Weights of a small transformer language model: width 64, RMSNorm before each block.
Each number is 128 + 24 x the weight over the matrix's rms, rounded and kept within 0 to 255. Layers, rows and columns count from 0.

# layer 2 MLP up, 320x64, rms 0.303, rows 126-160, columns 0-63
[[137 118  79 146 130 154 124 109 173 151 156 121  91 142 140 142 124 154 151 128 112  90 150 150 123 124 122 152 110 177 146 116 138  89 120 155 134 144 144 128  99 180 143 132 114 130 117 128 133 132 132  99  96  96 142 124 102 110 121 129  94 116 106 176]
 [107 119  77 102 109 106 150 115 176 164  76 150 129 108  91  74 140  83  74 115  69 141 142 138 132 113 108 112 156 124 129 129 107 138 165 104 142 165  97 140 136 118 110  94 184 102 112 140 152 138 138 109 124 162 121 101 148 156 115  85 159  91 151 119]
 [ 94 134 129 112 148 176  94 139 129 118 103 116 145 144 104 187 158 132 110  90 122 147 101 136 185 126 144 123 100 118  94 113 128 107 121 142 147  92 147 123 120 115 155 108 126 152 129 161 124 212  99 145 119 137 129  74 163 133 139  93 165 107  82 116]
 [ 90 123 126 188 123 124 107 135 157 140 161 108 115 112 189 115 133  98 166 133 150 143 143 141  91 143 171 106 162 123 153 118 151 111 160 138  99 177 136 115  63 157 135 109 133  80 122 142 150 120 118 128 112 118 124 148  66 136 121 120  92 115  97 142]
 [125 128 144 142 107 120 140 155 134  93 146 119 135 124 144 154 143 127 150 166 145 164 134 128 158 107 139 140 124 133 137 115 134 120 133 120 111  79 162 124  92 127 101 123 134  61 106 110 127 174 169 154 129 106 122 134 100 110 100  99 130 125  91  99]
 [154 129 106 121 112 109 145 140 117 136 146 144 149 143 125 132 151 113 117 130 128 116 127  95 161 121 126 105 134 119 134 113 130 142 120 106 129 110 132 110 123 165 132 100 155  73 132  43 166  90 127 152 161  88  82 129 160 158 135 130 135  88 178  96]
 [174 182 135  79 110 142  67 111 132 114 161  62 133 161 137 115 129 129 122 119  93 141 146 162 146 124 138 114 134 141 102 145 156 135 108 148 137 102 160 151 119 136 156 119 118  60 135 120 138  87 132 102 117 138 121  66  94  89 128  96 173 141 115 188]
 [143 110 101 111 113 146 172 182 129 131 118 112 127 137 103 105  74 140 102 138  74 123 139 137 118 125 169  94 129 143 118 158 132 140 177 151 114 133 150 147 114 165 102 120 114 143 144 165 118 154 128 123 150 152  85 131 124 136 152 137 109 130 139 129]
 [132 128 111 126 153 142  90 136 169 119 125 158 152 169 113 123  94 110  71 141 131 121 177 158 148 101 172 128 153 152 111 149 118 160 124 161 123 129 135 113 168 132 133 110 130  99 120  87 108 144 137  93 164 130 154  87 144 182 158 122  92 115 164 126]
 [126 107 159 101 120 100  98 160 129 117 113 120 117 134 114 113 107 153 155  95 121  84 154 156 144 160 117 129 103 167 110 159  91 113 157 155 105 128 120 140 116 142 148 123 123 147 116 139 180 101 104 127 109 162 124 119 113 132 131 156 115 108 107 125]
 [144 140 134 125  83 104 119 117 100 140 145 176 178 133 123  84  81 171 109 128 148 143 169 167 173 143 162 136 146 113 108 127 141  86 134  99 157 123 148  97 113 108 124 136 124 181 117 125  99 184  91  74 111 115  75 166 112 135  88 136 118 142 109 135]
 [ 99 100 186 118 165 115 138 129 105 134 167 138  94 105 147 133  99 112  92 139 154 137 131 126 119 125 148 140 163 144 136 125 132 149 139 145 147 148 101 144 147 132 103 121 146  96 127  82 139 157 142 135 124 156 137  95 145  83 118 106 121 141  99 100]
 [133 174 142 126 119 137 112  75 102 108 136 104 106 132 104 167 116 170 134 117 127 137 147 164 115 139 106 134 114 113 162 115 141 169  99 152  86 155 138 122 139  95 130 104 127 100 134 110 120 113 129 175  79 144 150 127 146 107 124  82 127 143 136 122]
 [131 130 144 118 149 136 147 107 160 133 132 125 115 137 158  87 134 146 147 146 145 139 138 154 114 135 130 130 124 103 152 148  98 127 143 129 145 153 103 119 114 132 180 150 110  59 156 169 130 134  78 139 116 118 133 146 103 124  92 142 115 140 129  74]
 [131 134 172  93 149 118 109 142  96 154 164 136  87 113 101 117  73 136 126 129 102 131 157 108 119 142 103 150 144 134 100 132 131 144 132 131 149  93 119 114 118 115 114 133 111 137 114 137  84 168 155 126 125 161 100 122 137 105 162 111 138 133  78 133]
 [148 128 136 138 127 153 116 107 110  90 123 135 104 135 117 116 122 134  84 148 199 124 179 153 134 127 159 109 143 106 135 147  59 151 137 140 103 160 112 128 126 107  93 152 111 103 142 142 144 110 135  98 123 182 140 115  92  97 185 125  99 147  92 105]
 [170 102 150 154 115 135 137 146 114 102 116 113 153 153 151 126 131 168 129 129 161 125 161 132 137 161 112 132 125 161  95 137 125 127 170 143 126 107 202  91 139 169 158 136 107 139 107 129 152 134 107 125 137 181 145 120 120 138 124 132 130 131 128 163]
 [ 82  98 104 150 115 143 123 162  39 131 171 139 127 115 139 148 115 133 143 107 113 102 159 130 160 125 137 129 120 156 138 135 102 104 123 134 155 102 111 134 116  79 119 139 122 122 180 114 100 123 123 120 124 116 116 100 163 124 130 104 110 110 115 168]
 [150  94 135  96 122  65 143 177 108 145 164 144 131 126 126 129 112 121 127 112  98 109 108  88 153 134 150  94  70 152 138 120 167  67  99 166 100 156 131 112 126 137 137 171 118 117 119 144 124 130 100  87 123 129 104 147 144  85  90 112 139 124 182 156]
 [145 149 150 175 124  68 127 136 137 142 132 147 136 112  97 143 141 113 102 122  58 107 101 102 170 167 112  88 154 150 149 131 140 127 116 111 140 133 156 172 122 147 131 154 138 139 106 133 155 128 129 142  98  97 117 102 156 146 128 122 110 161 133 139]
 [122 109 108 101 125 120 148 165 156 143 127 134 129 180 111 126 153  98  90 118  82 161 166 102 173 120 162 175 132 127  91 120 128 123 121 105 129  91 128 139  72 151 162 128 140 134 111 115 121 133 138 107 136 117 138 163 146 112 120 143 142  90 140 150]
 [148  92 140  90 118 188 109 124 133  94 147 102 146 152 129 157 176 164 151 162 151 119 111 137 116 149 132 107 115 104 163 110 157 134 135 137 121 102 178 157 129 153  79 133 153 130 115  92 102 149 148 167 119 105 109  64 130  99 130 120 142 146 163  80]
 [108 107 152 132 125 125 124 144 147 116  98 119 112 142 130 127 127 167 149 170 141 120 112 152 142 137 147 111 119 109 141 139 169 127 110 106 136 174 105 136 142 152 106 168  75 142 132 120 163 136 131 141 128 137 125 136 115 124  72 149 133 159 160 142]
 [ 99 177 140 113  98 127 197 159 143 152 172 151  97 133 115 128 117 124 128 149 146 139 111 132 130 109 120 149 134 121 138  98 149 116 154 113 145 116 107 146 112 131  98 128 146 142 163 147  87 151  98 142 156 116 110 106 154 109 169  99 109 116 154 120]
 [128 129 139 133 152 122 159 132 102 138 123 146  98 143 126 154 156 138 125 136 170  90 113 121 141 113  88 109 113 145 133 142 138 139 158 161 119 162 167 122 158 145 109 186 143 119  93 123 125 135 140 111 104 126 117 149  96 121 127 129 137 142 108 109]
 [134 145 120 124 116 109 109 175 129 106 131 124  62 166 139 120 107 166 123 138 153 102 134 140 127 113 168 125 145 143  86 154 126 104 149 122 104  76 154 121 159 121 181 115 127 160 159 148 175 151 139 127 123 154 190  94 156 164 114 152 110 121 115 126]
 [193 142 183 128 138 107 145 172 131 155 123 132 114 129 112  89 115 138 147 123 158 108 102 113 137 162 164 120 102 137 139 143 100 110 132 156 101 134 137 101 142 105 171  96 103 162 125 138 115 155 138  89 105 118 105 123 125 113 104 175 160 138 167 115]
 [148  98 129 150 116 131 149 134 106 136 114 106 146 109 138 108 120  73 112 115 126 124 138 140 110 135  90 130 114 170 128  91 163 123 127 117 101 130 174 131 167  92 130 161 153 101 162 145 113 134 120 134 145 125 119 119 125 120 160 143  69 136 150  92]
 [119 129 182 113 140 108  92 135 132 126 129 120 141 158 138 116 124 120 110 132 154 158 131 131 115 132  77 143 117 104 165  99 129 134 137 191 120  95 134 102 105  93 130  97 108  89  94 141 145 153 142 141 113 124 132 116  78 144 100 155 143 155 130 152]
 [141 109 144 133  78  99 114 152 149 168 135 129 125 154 157 134  92 145 146 133 126 148 109 162  86 109 149  98 122 156  95 130 145 155 135 133 184 115 133 151 127 163 121 140 154 128 106 134 151 163 110 107 146 134 123 113 140  87 128  73 152 111 136 178]
 [119 147 121 124 136 129 122 115 160 129 106 174 163 110 116 162 126  89 128 118 142 160 131 164  94 162 107 167 146  84 180 121 129 164 160 134 119  91 112 131 151 142 137 162 148 109 134 148 136 171 151 163 148 127 162 150 108 114 108 149 138 167 127 165]
 [176 128 113 106 140 142 145 135 107 115 129 111 186 142 138  97  93 148 106 118 141 137  94 135 142 120 127  83 143 125 118 101 159  72 134 105 133 156 135 108 126 110 150 130 104 123  84 160 132 153 142 144 155 146  73 135 128 150 159 136 131 118 124 134]
 [123 133 151 137  68 152 123  84 124  93 139 135  91 175  85 133  99 142 114 102 127 192 135 194 122 134 110 128 145 120  98  92 124 149 148 138 132 115 133 160 149 130 118 124 143 141 147 101  91 111  80 128 136 148 117 146 148 154 122  88  94 162 158  82]
 [163  88 116 135 132 124 113 127 109 140 121 137 153 113 160 157 157  88 109 130 110 142 152  86 146 100  92 124 141 138  92 183 122 118 168 125 124 112 137 146 134 128 149 120 129 128 118 128 116 117 146  95 160 107  99 119 155  78 114 200 119 122 124 124]
 [143 173 118 123 132 133 105 137 102 143  86 127 112 153 136 116 161 141 150 135 107 102  92 132 104 147 154 120 121 134 110 150  87 101 148 149 118 114 145 115 139 123 104 136 116  95 127 122 122 118 165 116 105 141 173 134 106 132 138 114 131 124 119 141]]
# layer 2 MLP down (transposed), 320x64, rms 0.122, rows 126-160, columns 0-63
[[143 129 130 147 116 124 168 134 162  99 152  67 149 134 139 129  98 118 121 110 112 156  88 125 119 136 126  92 161 162 106 124  98 128 151 117 113 117 110 101 111 119 138 118 107 103 106 159 144 141 100 106 191 123 122 128  93 139 138 139 131 147 129 134]
 [173 168 131 147  82 106 155 111 146 130 165  97 103 114  94 146 168 111  87 118 122 103  99 138  99 131 162 148 150  88 164 125 166 160 190 136 144 117  99 108 108  90 132 135 137 125 119  93 129 122 121 130 126 129 113 154 117 136 123 161 139 124 152 111]
 [165 186 167 114 115 109 128 140 106 127 120 148 102 125 106 119 149 133 114 117 107 130 133 113 119 143 126 190 100 144 143 117 137 106 142 116 119 107 108 142 155 176 141 130  83 123 160 137  98  99  98  82 120 131  94 146 115 142 171 115  89 140 142 130]
 [141 146 123  82 123 133 136 135 103 133 118 177 147 145  84 154 111 144  56 110 125  81 117 115 125 105  88 163 136 126 164 133 145 166  88 118  89 140 108 108 168 125  93 129 111 135 129 135 139 136  85 152 119 131 128 114 173 161 121 151 143 105 114 141]
 [123 137 118 116  98 107  93 118 120  66 124 175 124 118 123 131 104  99 154 137 139 136 143 185 111 121 114 113 148 202 130 153 145  78 127 118 125 149 140 122 133 112 122 140 152  96 174 172 147 129 139 133  92 141 129 114 109 132 123 146 154 111 126 129]
 [141 146 157 128 136 135 174 132 129 119 115 118 118 140  83 163 123 117 160 120 105 108 153 139 192 185 125 157  97 139  79 130 130 173 135 123 152 159 131 136 118 111  98  92 117 134 144 130  95 116 114 128 144 121  99 124 143 121  77 125 138 130 159 160]
 [154 131 109  46 126 129 133 164 137 145  65 145 112 131 121 155 130  94 134 171 127 150 170 144 127 118 102 146 128 157 161 130 168 146 106 141 111 167 136 137  87 133 150  97 123 117 151 110 146 104 140 151 103 129  90 141 116  68 133 128 143 107 114 146]
 [ 97 126 100 153 112 147 142 169 157 110 157 164 180 115 102 107 137 154 142 103 115 139 129 119 131 141 133 128  90  95  77 137 147 123 101 122 160 101 137 108 131 127  98 147 133 145 153 127 131  77 128 117 128 153 134 131 120  97 143 138 150  95 153 111]
 [124 144 156 113 154 130  54 106 110 142 123 134 118 107 164 150 151 129 122 108 162 117 109 136 136 127 120 199  97 184 132  79 149 115 106 126  95 134 131 145 118 142 120 117 124 130 139 145 147 141 151 139 122  95 148 121  76 128 116 118 150 141 149 108]
 [153 100  97 137 126 129 143 105 155 130 171  96 128 107 140 116 123 121 144 128 167 128 109 154 123  72  97 176 133 115 115 162 128 122 113 128 136 111 133 153 101 109  92 101 118 123 142 144 167 130 158 113 120 149 123 145  97 137 175 140 134  90 116 113]
 [148 171 144 146 133 125  85 123 183  99 141 131 116 160 122  90 120 104 135 154 120 124 104 139 146 114 117 156 169 137 129 124 159 111 146 161 114 114 118  90  97 154 141 123 133  89 114 121 119 106 167 168 124 139 132 156  82 170  86 146 113 200 165 135]
 [145 162 136 112 136  50  96 125 142 129 142 120 152 136 131 156  94  91  79 174 131 123 167 106 138 115 118 120 101 168  99 151 153 113 143 147 159 142 105 147 163 130 124 111 115 102 154 124 108 126 111 108 148 106 152 123 152 121 140 144 103 159 109 133]
 [146 100 103 159 122 152 129 112 133 161  76 165  95 134 171 109 135 109 158 167 131 139 114 120 133  97 117 119 145 140  78 149  90 133  99  87 131  87 121 149 139 131 104  86  91 119 101 137 117 119 144 146 185 101 104 116 136 135 132 113 128 139 114 133]
 [168 109 137  91  90 125 106 107 130 128 137 127 127 101  95 134 100 116 119 142 133 136 113 109 149  96 166 129 111  97  89 124 115 100 136 141 133 135 129 127 142 122  97 127 138 184 110  90 138 160 129 101 135 138 151 117 131 123 167 121 123 104 112 146]
 [133 125 122 136 126 139 151 147  99  84 162  84 160 111 103 152 147 110 144 117 132 126  94 160 128 103 126 125  70 109 116 134 125 143 112 113 160 118 140 174 103 122 150 125 112 125 153 136 132 104  84 114 151 109 123  91  97 149 110 130 132 122 191 132]
 [118 174 111 144  89 139 111 107 116 110 110 115 122 115 126 123 122 110 144 131  99 198 141 146  90 128 116 121 119 113 150  86  84  83  91 156  91 106  74 147 104 106 131 135 116 140 132 120 107 149 123 109 125 117 147 102  71 168 112 154 107 107 112 151]
 [ 94  96  85 146 138 127 112 164 124 134 137 145  98 105 145  97 114 143 105 138 130 112 153 187 111 114 137 136 116 127 160 159 107 100 143 147 144 122 107  98  81 117 146 150 129 149 127 122 103 123 179 105 162 153 137 152  93 141 132 105 102 110 121  82]
 [161 137 145  81 133  95 152  92 133 141  85 146  89 115 142 117 104 126 150 172 133 121 141 143 142 120 112 103 114  83 127 133 126  96 148 135 103 131 141 153 147 124 165 114 116 143  98 127 182 134 127 144 135 141 105 134 130 143 138 131 176 108 161  98]
 [151 106 101 136 113 108 139 150 147 121 125 137 151 151 108 113 141 103 132 119 106 141 116  76 118 136 138 105 150 159 154 136 123 102  89 116 122  78 123 126 149 115 133 126 128 182 103 133 145 151 121 146 108 170  80 165  73 124 160 115 165 111 147 177]
 [ 97 121 156 114 120 143 165 135 130  87 164 152 113 112 131 129 167  95 147 108 126 136 128 113 162 106 138  80 140 107 138 124  98  92  99 124 110 107 131 130 108  99 118 137 108 175  96 111 131 129 123 115 149 111 135 135 162 158 105 144 162 139  90  95]
 [159  89 140  86 123 145 134 128 144 113 162 109 134 113 113 131 141 109  95 128 162 120  95 132 130 148 114 129 112 125 121 128  67 100 144  74  95 125 132 131  91 140 157 136 131  89 125 169 146 142 108 124 118 149 125 146  94 147 124 137 134  67 138 108]
 [119  96 163 168 129 107 131 136 141 125  85 123  87 110 149 125 123 120 147 132  90 142 112 148 130 158 105 128 111 147 156 130 138 108 106 128 181 149  70 135 111 134 106 167 110 124 118 175  81  90 161 115 117 136 139  89 168  99 141 134 154 129 156 135]
 [120 119  86 135 162 107 140 122 116 145 118 134 142 132 114 140 152 161 118 136 163 116 156 126 145 119 122 125 126 175 154 120 117 122 154 125 152 132 155 133 167 115 142 117 128 129 131  88 120 110 135 156 119 131 106 123 198  78 127 133 102 122 109 156]
 [120 107 112 128 149 140  70 131 119 132 104 128 129 166 112 121 142  96 128 125  90 138  98 111  84 121  73 169 143 124 137 144 136 146 128  83 147 133 129  99 153 133 141 131 159 149  90  97 129 162 137 147 136 168 143 173 131 133 115 111 174 126 122 106]
 [ 97 122 137 129 145 104 186 107 105 126 126 123 182 167 123 116 132 132 151 113 136 119 124  80 112 157 128 101 121 103  97 111 116 119 158 135 131 123 136 130 160 141 128 116 139 130 134 133 133 132 140 123 137 143 115 120 159 100 119 119 144 141 128 106]
 [126 117 157 109 125  74 126 121  92 106 159 121 113 129 138 122 114 103 101 177 144  81 102 113 132 150 144 129 105 129 116  95 142  74 147 114  79 141 103 133 117 134 118 135  67 211 134 138 168 140 115 130  96 138 153 141 131 137 102 179 117 109 131 130]
 [141 140 123 193 112 118 166 129 120 141 115 158 103 107 150 157 132 129 152 110 137 133 150 159 143 170 163 134  95 113 131 111 137 152 157  89 128 103  94  88  68 151 140 104 118 185 118 110 160 162  84 125 136  99  89 135 121  97 132 147 144 117 140 137]
 [152 125 149 134 105  97 119 158 111 124 144  91 100 102 131  98 128 140 118 136 118 100 150 123 101 168 124 108 160 132  84 122 137 123  92 128 145 136 130  74 121 126  94 165 144  98 125 174 111 120 112 135 116 152 150 127 129 161 148 143 103 108 117 115]
 [ 78 114 186 118 130 140  89 152 136 111  84 158 176 150  92 126 118 116 170 152 109 113 140 145 119 115  85 117 109 154 109 138 158 144 133 139 143 114 110 121 144  89 169 134 147 135  76 166  86 128 137 129 130 158  97 125 103 122 142 113 116 111 119 136]
 [134 104 148 150 145 129 166  66 147 109 160 142 157 105  99 122 106 121 126 111 134 138 108 160 135 147 162 136 144 143 132 173 131  91 150 105 124 130 152 154 125 105  96 150 116 131 163 139 118 119 171 129 131 172 122 120 138  70 141 151 140 133 138 139]
 [118  71 108 131 151 143 116 131 124 135 103 123 150 142  91 120 110 134 121 107 110 113 162 112 117  84 162 156 109 187 134 152 127 151 117 116 156 119 139 128 131 166 105 128  81 157 146 101 119 107 112 136 129 134 110 135 132 131 112 127 129  55 109 126]
 [139 116 119 147 186 142 120 152 195 104 156 123 154 151 141 114 135 156 145 136 110  97 136  92 116 149 129 138 148 140 118 123 142 161  96  92 164 144  92 134 107 118 136 147 133 112 109 115 126 137 144 115 112 126 140 146 127 145 162 116 131 133 150  65]
 [128 137 103 148 141  83 129 147 190 135 148 117 162 108 104 117  86 132  79 120 132  88 146 131 162 131 111 125 110 106 122 150 153 169 126 135 178 116 169 120 100  92 155 154 125 147 152 127 158 112 122 132 162 116 128 119 110 139 112 187 111  89 116 130]
 [128 141 132 127  80 136 176 138 104 105 182 128 103 164  82 141 124 167 127 109 132 145 132 135 120 151 151 125 141 165 147  91 154 115 142 139 119 119 156 142 100 116 103 171 138 120 175 153 138 146 154 156 151 126 171 107 181 143  87 119 127 100 135 105]
 [128 127 168 113 129 133 113 113 172 129  81 148 117 129 157 116 127 164 122 134 123 119 148 108 136 136 108 122 112 150 159 118 148 127 143 136 116 152 113 151 123 116 114 107 123 169 125 157 103 152 130 167 122 100 133 101  91  94 109 130  79 124  90 118]]
# layer 2 MLP gate, 320x64, rms 0.292, rows 127-161, columns 0-63
[[169 134 181 147 137 129 176 180 127 133 140 142 135  83 118 102 128 163 139  85 127 105 135 112 131 140 132 112 119 119 128 141 134 101 106 142 148 157 120  86 101 142 106 174 113 136 150 153 136  98 130 149  95 124 152 104 138 138 122  93 116 165 135 153]
 [107 134 140 147 119 170 127 129 149 117 108 122 165 140 137 164 113 134 133 124 157 153 128 152  88  79 157  83 171 104 121 102 156 143 126 162 142 149 140 120 102 109 140 100 195 152 101 127 167 149 125 143 119 134 140  83 173 147 130 121 145  98 116 108]
 [144 107 135 135 143 134 121 183 106 151 139  94 130 119 164 155 114 114 132 127 131  97  97 124 153 155 121 143 145 101 136 144 117 159 114 161 114 113  82 141 128 160 117 115 101 118 159 178 125  72  70 132 100 137 130 144 138 138  93 134 131 129  89 154]
 [141 162 111 125 123 128 153 156 170 110 150 136 128 122 135 130 154 158 112 114 171 150 152 155  98 118 128 154 155  99 158 144 168 121 120 130 139 114 170  96  96 118  89 119 150  95  99 140 162 111 163 128 134  90 126 136 146 136 121 110 120 141 113 133]
 [124 131 165 108  97 148 108 135 107 148 114 118 134 122 103 124 103 186 115 114 106  91 122 145 120 161 139 117 138 136  54 157 146 123 147  95 170 144  98 158  87 122 118 117 119 133 175 149 113 141  94  91 118 155 121 128 132 137  97 131 132 114 159 136]
 [119 120 131 140 134 143 100 119 121  79 127 127 146  94 143 137 104 109  74 129  84 104 130 194 127 137 135 129 163 142  98 114 164 191 103 167 146 125 123 168  74 131 148 136 111 132 143 114 133 127 147 141 127 128 157 112 104 111 125  86 152  97 114 137]
 [131 108 128 128 148  94 123  99 140 168 145 144 158 139 132 133 129  87 143 113  95 140 148  65 149 125 147 112 126 101  99 130 118  83 102 149 177 121 102 101 134 110 156 155 149 120 149 107 101 102 159 152 165 149 176 120 129 150  97 130 137  84 181 124]
 [135 120 103 112 136 165  95 137 161 157 165 121 138 132 131 119 136 128  96 134 172 112 150 147 112 145  80 153 143 159 120  84 130 130  89 121  82 144 136 106 120 112 124 118 127 115 106 109 145 132 171 120 167 125 212 100 126 116 137 164 123 151 161 140]
 [ 81 150  99 151 118 158 144  99  91 105 110 151 112  94 130 136  88 123  96 149  85 124 128 137  90 141 130 149 120 104 153 132 112 121 111 127 107 151 134 186 104 115 137 137 140 133  99 116  95 149 121 177 148  90 152 136  84 145 138 124 119 137 138 127]
 [145 112 127 145 136 117 151 126 127 132 146 163 143 135 139 102 126 159  86 153 121 101 107 157 163 145 171 142 166 140 101 113  99 103 162 163 120  87 113  91  72 151 121 111 130 152 132 110 110 187  98 122 130  89 157 137 119 152 113 141 107 134 101 108]
 [120 168 123  81 172 119 147 137  96 131 147  73 128 135 113 122 155 118 113 140 125 124 157 179 135 162 120 151 115 109 144 152 110  96  81 161 141 139 131 106 111 117 127 118 125 131  95 124 128 123 123 100 129 134 137 120 107 112 191 165 101 171 105  49]
 [106 122 140 134 149 140 142 113 154  70 127 140 159 108 103 153  96 119  95 123  93 101 128 112 126 188 101 128  86  87 117 131 155 104 138 135 141 116 143 131 115 159 144 137  92 159 109 139 126  91  83 147  98 139  78 127 116 126 120 176 122 131 133 137]
 [115 138 149 169 139 150  83 144 105 146 108 122  97 124 156 171 128 124 100 145 109  97 130 139 142 130 120 128 129 105 140 134 111 138 123 115 103 135 154 125 162 122 120 115 136 136 142 165 108 118 174 121 126 138 162 135 148 133 169 131 123 167  95 148]
 [157 146 134 141 168 161 138 119 117 123  94 126 138  90 129 149 182 104 111  95 150  98 101 111 181 154 128  88 103 136 114 124 140 143 120 136 111 134 141 132 136 126 105 140 103 118 141 121 137 113 145 116 140 126 130 142 121 148 102 125 134  90 184 156]
 [155  91 196  94 127 154 119 148 125 145 171 161 122 117 112 149 134 153 109 126 118  85 101 105 140 117 136  78 107 138 120 136 103 157 146 140 136 115 134 141  92 150  86 153 121 136 167 115 120 112 134 160 144 118 129  84 118 126 122 137  80 144 170 121]
 [ 72 136 109 136 113 142 115 123 112 157 167 113 115 136  99 102 147 127 145 151 126 122 167 135  93 133 142 172 101  81 136 113  82 101  92 190 138  85  98 152 101 124 131 111 118 134 123 118 102  99 176  98 164  91 137 125 119 127 123 130 146 132 125 100]
 [138 169 131 121 155 132 119 141 127 121 133 110 167 122  98 144 121  93  91 123 122 144 146 107 140 151 108 156 144  84 150 144 132 100 142 144 144 157  94 151 142 136 145 120 142  97 109 101  74  96 151 134  94 118 123 129 141 140 133 181  81 135 150 158]
 [113 111 130 140 125 110 119 164 108 111 145 129 109 134  82 119 127 137 118 142 134 145 124 125 136  92 145 129 140 105 136 124 157 139 112 160 109 136 121  99 108 106 117 167 146 134 134 141 126 151 100 116 109 162 140 171  96  92  81 162 151 138 178 138]
 [169 103  96 132 103  92 130  98 103 113 120 121 107 147 111 124  82 137 125 103 106  93 131 162 137 119 151 133 134 123 182 156 104 150 120 121 124 155  99 130  96 117 110 179 136 158  90 127 146 119 116  88 116 129 134 116 135 132 148  74 117 125 129 154]
 [ 92 150 120 154 112 147  93 117  92 128 164 128 142 162 145 135 166  89  99 150 143 116 140 149 111 127  91 116 116 105 154 152 139 160 132 125  85 117 133  90 146 120 137 146  98 126 105  97 175 130 121 106 145 131 105 110 110 101 140 130 141 143 138  75]
 [114 100 174 130 141 181 102 131 154 110 134 100 122 124 178 143 133 154 117 141 110  86 156 166 167 116 144 147 158  91 161 184 143 160 158 147 118 142 133  95 140 133 121 127 136 120 131 121 146 118 163 137  68 151 133 118 103 135 106 174 127 138 117  96]
 [111 146 122 152  85 160 134 137 154 130  90  94 129 157  81 108 123 136 145 135 110 121 139 176 128 114 173 150 146 110 140 154 142 139 129 104 121 121  97 123 138 141 140 133 133  96 127 127 157 138 123 119 132 143 168 103 115 150 106 120 154 175 175 145]
 [111 133 160  80 139 141 154 155 100 111 152 123 140 131 139 154 106 155 111 122  98 117 117 169 133 151 168 155 118 102 139 130 164 155 127 103 154  77 116 185 121 112 132 137 114 103 107 172 126 168 125 154 144 127 154 106 105 146 137  87 162 155 140 152]
 [131 150 135 125 117 119  87 147 137 160 108 174 137 105  90 125 119 134 121 151 103 136 115 164 146 147 122 151 131 127 138 100  92 133 114 160 111 141 160 166 146 114 155  99 144 112 112 130 126 147 164  78 144 118 109 158 132 160 142 115 119 112 150 143]
 [158 125 134 113  95 112 148 154 140 149  89 130 159 127 118 112 142 100 108 105  73  93 155 136 148 103 156 174 152 101  86 140 132 122  81 143 175 115 131 133 113 158 139 174 184  86 140 127 133 121 175 156 112 116  88  80 110 127 136 112 137 105 146 121]
 [ 70 135 102 120 166 101 127 153 109 106 133 133 181 123 130 128  81 116 125 132  97  92 147 136 119  84 121 132 129 136 120 144  78 105 102 120 142 157 127 141 107 123 124 132  97 150 116  96 157  82 137 145 155  84 126 104 136 106 166 108  94 108 123 129]
 [ 66 170 113  98 163 130 121 133 141 185 144 116 133 116 125 149  91 121 149 116 133 130 133 129 139 129 150 121 127 121 135 179 148 148 125 160 144 128 129 122 141 136 148  84  85 106 144 147 151 117 159 136 176 156 127 130 159  81 141 126 147 161  88 152]
 [131 142 112 135 109 153 143 136 166 125 133 135 151 156  77 114 123 155 113  84 139 134 139 122  82 125  75  82 149  88 186 145 121 150 109 135 120 137  90  90 139  94 172 142 156 120  95 115 127 134 129 121 139 166  95 145 125 121 100 154 125 130 139 120]
 [119 101 135 120 113 130 114  79 138 139 131 120 106 137  96 157 128 129 142 110 123 120 112 135 116 127 150 150 154  97 145 150 164 135  94 147 111 134 162 133 100 121  92 172 135 122 123 109 121 107 173 140 156 159 163 142 150 166 123 166 131 162 150 113]
 [132 148 125 170 129 105 107 124 151 139 147 146 174 118 107 169 160 120 149  78 154 140 153 181 114 133  84 149 149 129 168 131 132 140 152 164 123 135 109 113 143 175 131 180 145 113 121 114 136 136 145 126 139 166 132 127 111 126 117 156 142 141 115 137]
 [140  87  81 100 140 140 171 140 142 125 144 105 149 159 163 105 112 120 111 145 149  73 151 133 147 144 124 132 138 129 160 115 133 159 107 126 149 152  98 106 134 130 126 137 140 129 105 119 147 141  98 136 104 131 119 200 167 136 144 146 151 108 133 125]
 [110 131  88 140 153 106 102 149 110 136 103 138 183  80 171 108 133  77 145 136 113 113  83 124 166 129 183 113 122 152 154 141 143 144 118 124  98 115 129 152  90 130  92 167 129 117  98 101 145 180 128 121 105  89 157 154 148 113 154 127  93  97 120 174]
 [130 120  81 154 182 126  93 122 147 125  81 115 143  92 122 123 112  92 152 150  93 130 136 138 135 136 136 117 140  90 125 158 101 133 130 106 135 127 106 109 142 134 128 132 127 131  95  89 174 132 114 126 131 140 114 108 104 125 139 207 124 128 120 122]
 [145 143 135  88 111 131 110 178 122 142  95 142 164 131 131 142 163 106 159 136 121 117 120 110 149 153 150 103 118 119 109 151 106 107 155 149 135 115 132 113 131 121 140 124 129  95  94 123  99 124 143 145 127 116 162 110 131 129 139 114 121 111 149 170]
 [114  95  79 133  90 169 105 138 161 138 151  99 173 141 175 116 108 141 105 185 118  79 127 147 135  90 128 130 103 143 149 141 135 145 145 111 141 105 134 146 101 122  82 108 172 131 105 127 121 145 118 105 158 110 118 141 156 129 136 115 123 143 103 145]]